config.toml
n_layer = 9
positions = "rope"
tie_embeddings = "early"
extras = ["some layers without attention", "local attention windows", "shifted keys", "normalized values", "value embeddings", "value residuals", "hashed n-gram embeddings", "an embedding shortcut", "learned residual scales", "skips across layers"]
init = "normal"
init_std_qkv = 0.027
init_std_o = 0.0
init_std_down = 0.0
decay_shape = "linear"
batch_tokens = [32768, 65536, 131072]
doc_mask = true
train_tokens = 350600000
steps = 5605
Each number is 50 + 15 x the weight over its row's rms, rounded and kept within 0 to 99. Layers, rows and columns count from 0. The size before them is the row's rms in percent of the matrix's.

# v: layer 2 attention value, 256x256, rms 0.104, rows 144-156, columns 128-255
# o: layer 2 attention output (transposed), 256x256, rms 0.168, rows 144-155, columns 128-255
v144 111:69 49 52 42 65 60 82 46 47 45 50 61 74 32 73 38 35 72 55 49 84 47 82 43 66 56 61 34 54 38 51 55 74 44 53 31 58 38 43 58 53 51 47 32 33 61 34 53 78 60 42 80 28 69 47 39 61 45 48 80 40 68 54 52 41 68 39 26 60 65 43 57 50 58 43 52 70 65 38 33 66 32 65 42 59 50 40 83 75 19 55 43 42 86 64 83 22 57 33 56 65 58 63 64 43 45 60 23 67 51 20 63 50 83 37 53 51 55 56 71 63 62 72 60 65 69 49 62
o144 098:46 33 80 68 44 58 45 47 28 37 53 54 28 85 39 75 31 48 55 57 37 51 33 94 22 13 50 75 46 72 58 36 33 61 49 58 35 34 45 84 20 70 28 52 42 26 31 78 73 72 50 41 68 56 69 36 48 69 65 34 69 36 45 42 38 39 39 72 79 47 75 36 54 39 73 50 46 25 66 41 55 52 50 60 44 55 35 59 38 59 30 54 47 56 37 52 94 50 42 69 23 20 18 67 62 53 36 34 54 45 68 66 67 59 36 44 56 23 57 49 46 49 40 44 58 66 63 55
v145 094:55 72 51 63 68 48 59 67 79 32 67 48 82 56 48 35 64 36 62 49 48 50 51 31 56 53 58 47 51 61 49 34 25 71 43 90 41 42 58 55 41 55 49 56 42 27 36 53 31 60 49 55 63 39 48 68 55 51 61 43 65 45 51 61 67 30 58 73 72 22 75 41 63 72 31 61 52 49 97 47 42 46 36 54 69 55 78 28 43 28 57 45 51 55 72 76 77 67 55 42 30 43 40 47 47 41 65 51 29 24 42 77 29 64 50 53 61 55 41 50 34 59 44 65 54 38 54 32
o145 095:76 53 49 52 48 38 80 42 42 45 61 47 53 58 13 80 50 44 37 61 66 44 65 60 46 70 45 48 55 57 59 69 67 68 41 52 42 49 29 58 24 79 32 71 54 34 65 56 65 44 75 55 68 55 62 51 60 35 53 59 67 47 34 43 70 67 53 87 00 31 43 92 59 32 41 57 59 38 59 47 51 40 68 42 40 38 64 47 63 51 60 60 36 54 74 29 39 37 49 33 42 23 47 48 23 34 85 55 40 34 53 63 41 48 66 60 49 74 31 28 34 67 36 59 45 57 34 77
v146 099:25 52 60 59 44 72 27 45 67 32 29 57 51 59 79 57 19 26 56 49 50 74 30 55 25 52 68 71 68 62 60 40 51 42 26 58 59 46 49 29 45 41 33 40 70 43 53 69 69 48 58 59 45 44 44 66 42 50 79 28 43 53 55 34 44 40 44 21 49 55 24 46 34 77 49 55 74 52 57 39 65 58 71 55 25 36 36 54 49 55 39 59 55 54 34 49 45 36 46 40 68 77 36 41 68 35 87 23 36 51 56 88 42 40 42 37 49 20 60 27 36 65 28 67 48 59 29 70
o146 096:54 81 59 69 34 28 51 55 23 33 82 25 36 35 41 52 41 40 51 54 53 53 49 61 29 88 57 52 51 68 39 48 48 78 45 38 52 49 56 47 16 75 49 49 32 46 39 50 47 40 42 72 62 34 52 75 54 57 20 46 83 42 44 39 63 78 60 71 41 43 48 79 66 69 45 82 36 54 61 27 42 72 28 37 51 72 59 37 47 64 55 39 55 67 50 66 66 36 58 48 49 39 53 57 51 45 37 32 51 61 59 40 48 35 56 45 47 66 67 47 56 80 68 33 30 73 33 29
v147 104:52 37 37 61 85 56 55 38 43 64 67 53 64 25 31 75 78 62 35 50 36 24 57 31 38 27 53 55 51 36 61 38 56 33 60 68 32 44 56 63 42 60 46 68 51 54 46 37 58 39 48 53 55 20 30 38 43 49 31 50 49 61 48 54 47 33 37 45 50 55 45 45 51 53 65 24 38 62 19 53 68 63 44 49 52 30 61 52 68 47 61 57 72 50 89 76 46 38 41 52 46 58 55 68 53 52 50 55 59 78 76 51 63 74 46 29 38 43 69 32 36 54 52 54 64 61 43 50
o147 098:67 40 46 31 43 49 77 60 11 68 68 54 29 48 35 44 53 67 41 47 44 24 33 48 64 31 32 41 65 53 50 43 51 45 65 73 44 52 53 70 37 39 59 44 52 79 59 16 47 75 43 49 48 56 64 48 40 42 41 28 22 62 23 38 40 48 19 68 48 79 75 42 46 34 48 53 70 33 46 39 52 47 42 39 47 73 33 34 58 61 33 70 55 49 43 54 58 61 86 51 38 33 43 41 41 33 78 38 56 20 38 39 59 36 53 28 21 72 26 74 54 21 29 44 64 55 42 51
v148 090:19 42 31 51 63 44 39 85 51 57 41 57 65 54 26 65 60 58 67 55 39 57 64 61 48 41 45 50 36 55 64 39 56 42 32 55 34 35 50 59 73 30 61 51 58 74 72 68 72 50 54 46 52 66 54 54 27 43 39 64 25 43 49 51 57 39 51 44 59 68 61 27 73 53 76 65 76 58 58 61 73 53 79 41 57 60 39 46 79 53 56 60 50 39 49 24 58 57 51 55 53 38 62 76 36 34 59 19 63 67 54 36 68 74 63 63 48 76 47 40 43 30 33 68 64 71 64 33
o148 095:56 45 30 53 68 65 22 63 22 19 60 56 14 39 22 64 61 69 28 40 67 40 60 38 39 49 49 29 75 67 46 37 38 28 54 47 56 59 35 46 52 39 41 35 36 53 45 55 54 41 41 50 54 58 36 64 40 65 24 43 18 23 13 58 60 56 50 73 48 12 48 38 60 69 64 20 27 47 49 44 35 77 81 68 39 43 69 74 36 46 24 34 28 82 56 48 62 51 60 50 25 52 36 53 67 54 61 66 50 56 57 58 55 23 60 66 50 48 56 59 66 41 44 29 53 37 48 58
v149 108:44 41 79 51 49 43 46 86 67 58 47 74 52 62 61 33 48 62 35 49 48 62 50 65 67 33 39 77 59 72 57 59 57 11 51 13 46 40 54 28 84 46 65 65 54 36 32 63 30 17 63 35 39 50 71 50 50 48 24 32 52 62 52 54 90 53 26 40 62 55 17 55 40 52 71 66 56 46 46 57 39 49 38 55 33 27 56 42 48 60 41 35 52 56 59 50 58 53 56 47 36 52 51 68 26 63 51 59 65 94 53 39 63 51 53 79 98 52 15 58 61 51 56 66 30 63 39 75
o149 105:42 30 56 37 42 49 42 76 57 51 43 58 64 69 35 26 56 68 35 71 35 28 83 38 29 65 64 52 30 31 69 61 33 63 51 40 61 36 41 47 12 64 42 38 59 22 36 37 61 28 53 30 32 60 33 61 41 37 47 52 30 46 43 68 42 56 56 82 55 55 63 50 58 42 21 66 39 38 68 48 32 57 43 53 66 75 63 55 61 64 64 62 45 52 32 64 47 62 37 51 53 68 93 55 50 07 51 68 47 48 45 43 49 39 53 74 54 48 65 44 46 59 53 41 57 38 50 63
v150 099:66 52 54 67 57 49 35 45 28 03 69 73 64 49 43 41 25 59 40 47 70 39 72 35 38 28 59 52 50 62 52 57 62 21 25 40 31 52 34 89 53 46 63 55 46 39 61 65 64 55 42 36 31 43 54 24 55 55 39 50 63 38 37 60 53 44 55 39 61 47 25 52 52 62 29 42 66 53 44 58 61 57 51 39 45 40 18 57 48 67 67 57 41 60 41 74 44 33 80 47 32 31 53 59 54 56 38 27 29 50 56 60 61 30 42 40 58 43 57 50 38 36 45 36 63 63 62 46
o150 091:55 47 46 35 51 17 05 56 65 62 32 71 58 57 65 40 35 63 54 41 26 59 57 60 53 54 50 49 56 23 58 54 58 45 44 56 99 24 62 42 71 59 29 41 53 52 42 68 48 28 62 60 50 75 28 52 72 42 28 42 55 40 47 25 31 52 47 72 61 30 66 67 56 30 54 53 86 41 48 67 37 49 58 51 30 61 64 58 71 52 62 62 27 83 37 47 77 52 67 30 42 67 42 56 57 53 39 66 54 64 26 67 67 60 55 43 21 54 46 56 56 74 58 74 60 56 53 59
v151 108:38 26 58 57 24 45 64 47 46 56 45 50 58 36 79 71 45 86 44 73 28 58 58 31 62 39 48 55 51 57 51 40 52 59 42 66 67 47 61 36 60 53 57 53 18 37 50 48 44 47 44 40 34 47 52 45 73 80 33 52 43 38 52 38 47 44 43 56 35 51 88 49 52 40 70 67 31 54 53 49 58 83 62 61 58 56 72 53 28 69 50 82 64 56 46 25 63 46 55 48 57 48 26 33 14 52 47 72 63 63 48 42 41 43 59 57 40 57 47 31 78 70 58 39 81 06 80 47
o151 096:49 59 30 40 27 45 64 60 33 11 67 50 54 43 69 56 37 32 49 58 37 46 46 68 35 14 30 40 43 21 34 34 56 28 11 61 35 50 76 74 58 58 57 33 51 26 52 70 54 80 65 68 55 37 34 64 53 36 50 32 20 49 36 51 42 83 34 68 50 50 75 62 35 47 33 52 56 71 38 51 61 19 37 51 54 41 66 76 60 35 56 46 43 33 59 42 60 71 27 65 55 49 55 52 61 51 22 53 62 47 53 66 50 48 33 56 52 69 67 56 59 76 30 61 77 42 61 70
v152 104:46 54 43 59 46 61 36 34 27 49 64 48 26 42 35 39 54 56 46 32 25 64 41 47 51 69 49 48 46 51 73 52 47 56 36 63 51 54 50 36 76 72 43 56 55 40 39 57 37 51 49 88 52 44 78 61 39 18 45 63 48 92 73 53 45 24 73 73 46 42 48 58 49 72 58 66 61 61 68 44 51 53 32 34 67 18 59 25 51 42 59 29 42 39 32 40 65 39 74 46 65 66 74 48 60 76 34 58 55 59 60 42 66 63 51 50 43 66 56 47 44 49 60 39 59 46 57 36
o152 099:40 57 62 49 49 36 54 58 70 69 53 14 71 49 58 37 36 55 36 69 62 63 57 24 43 46 75 66 63 37 48 44 65 49 21 85 38 59 46 65 53 57 47 63 27 62 54 34 81 40 47 49 46 74 61 53 35 45 49 46 17 51 54 48 52 74 46 30 17 55 41 53 42 08 60 32 52 72 63 55 59 62 21 61 54 65 59 54 72 44 52 37 43 53 60 56 58 61 62 29 29 55 40 38 58 49 62 09 40 62 47 50 48 33 50 61 57 59 57 23 59 46 30 69 43 61 58 84
v153 097:53 49 50 52 52 52 54 58 51 49 41 61 46 47 31 33 47 28 64 27 56 44 42 40 41 59 48 06 38 36 48 49 35 59 21 30 35 62 65 54 71 38 67 70 50 17 37 47 41 56 79 62 53 39 67 43 37 52 37 41 70 82 73 48 48 31 85 91 32 64 49 61 43 31 50 53 50 57 65 49 66 28 79 56 38 46 57 53 41 22 66 49 38 51 45 45 54 27 50 21 49 48 27 22 57 69 20 42 39 34 47 15 55 75 81 32 72 44 39 40 38 62 30 67 49 54 45 59
o153 093:51 42 41 45 63 44 67 60 55 61 26 16 46 25 73 74 60 70 50 76 34 58 53 54 59 23 32 29 49 31 54 49 38 66 47 32 67 82 92 61 43 60 61 46 42 55 54 75 75 46 33 45 51 63 59 60 59 52 49 70 65 51 57 58 51 54 43 51 54 49 13 78 51 37 71 64 27 39 69 43 31 67 31 52 65 62 46 73 59 61 49 14 25 52 33 19 36 62 57 55 36 62 39 75 34 43 61 55 52 63 50 58 38 49 52 44 16 74 28 56 63 33 38 57 41 62 56 53
v154 101:47 34 64 70 60 63 50 58 10 60 51 37 29 70 38 48 61 72 33 54 38 67 24 52 56 54 63 42 32 55 57 53 38 34 52 59 41 51 56 57 50 59 33 46 38 59 29 59 54 57 28 45 95 45 52 39 69 60 69 72 54 50 51 48 46 49 49 46 57 58 65 48 37 69 41 41 69 38 63 63 56 54 23 38 34 27 84 41 59 30 73 60 53 37 58 84 54 33 54 63 50 26 47 36 64 75 45 71 57 26 58 43 77 29 44 16 65 60 99 27 28 26 49 30 43 34 48 42
o154 099:70 48 32 47 32 48 47 53 33 27 47 74 68 30 47 76 49 61 67 68 28 26 55 23 52 73 78 60 26 38 71 51 27 39 52 57 56 45 33 64 63 57 26 44 65 41 50 31 43 68 48 76 64 80 62 33 48 50 54 50 47 59 53 54 51 29 50 27 49 14 46 20 46 39 49 48 53 56 66 71 27 74 68 60 57 71 60 74 36 53 40 43 75 39 54 61 51 44 63 38 50 50 49 69 54 49 61 42 50 46 36 51 36 54 43 57 69 58 52 73 95 50 38 51 51 39 56 36
v155 114:42 42 76 57 60 66 62 50 51 38 60 86 57 38 49 56 57 57 51 63 54 48 37 83 40 54 25 57 70 44 35 53 44 31 39 48 35 40 52 78 52 79 73 55 63 76 53 89 57 41 68 90 49 40 37 70 42 24 20 54 46 51 55 55 38 43 42 54 31 62 56 69 35 24 49 49 52 62 56 30 63 53 54 47 55 56 42 61 61 61 35 64 54 91 87 52 48 84 63 54 50 41 65 56 22 63 45 57 45 64 68 61 52 63 72 69 58 53 51 31 30 49 59 72 56 37 28 62
o155 097:31 74 49 53 32 63 26 13 54 30 29 59 10 68 65 53 59 19 71 00 49 68 23 37 68 39 46 59 44 44 42 48 47 66 49 75 63 60 35 67 33 63 39 62 64 39 58 60 57 47 47 45 58 61 40 52 60 68 71 15 51 71 28 44 30 48 77 41 37 65 52 62 50 34 60 41 54 63 52 52 69 62 42 44 55 49 60 80 57 31 36 63 61 57 42 21 46 63 39 54 60 43 50 36 59 32 54 75 68 43 53 17 48 66 70 91 35 58 56 54 76 38 44 44 52 63 47 52
v156 114:29 68 30 15 58 63 47 65 56 33 47 72 22 38 27 45 59 59 48 25 34 35 42 63 38 60 35 35 45 36 51 40 50 36 36 52 49 44 38 63 50 75 43 55 53 34 41 27 25 63 74 88 42 70 30 49 61 60 42 41 74 60 63 55 32 62 48 45 57 57 16 40 68 34 43 34 45 50 42 36 25 38 56 45 52 73 48 48 39 39 59 41 77 64 61 79 41 80 66 65 49 54 62 53 44 53 59 47 51 69 59 45 33 49 63 19 58 24 69 61 41 62 67 35 68 47 36 50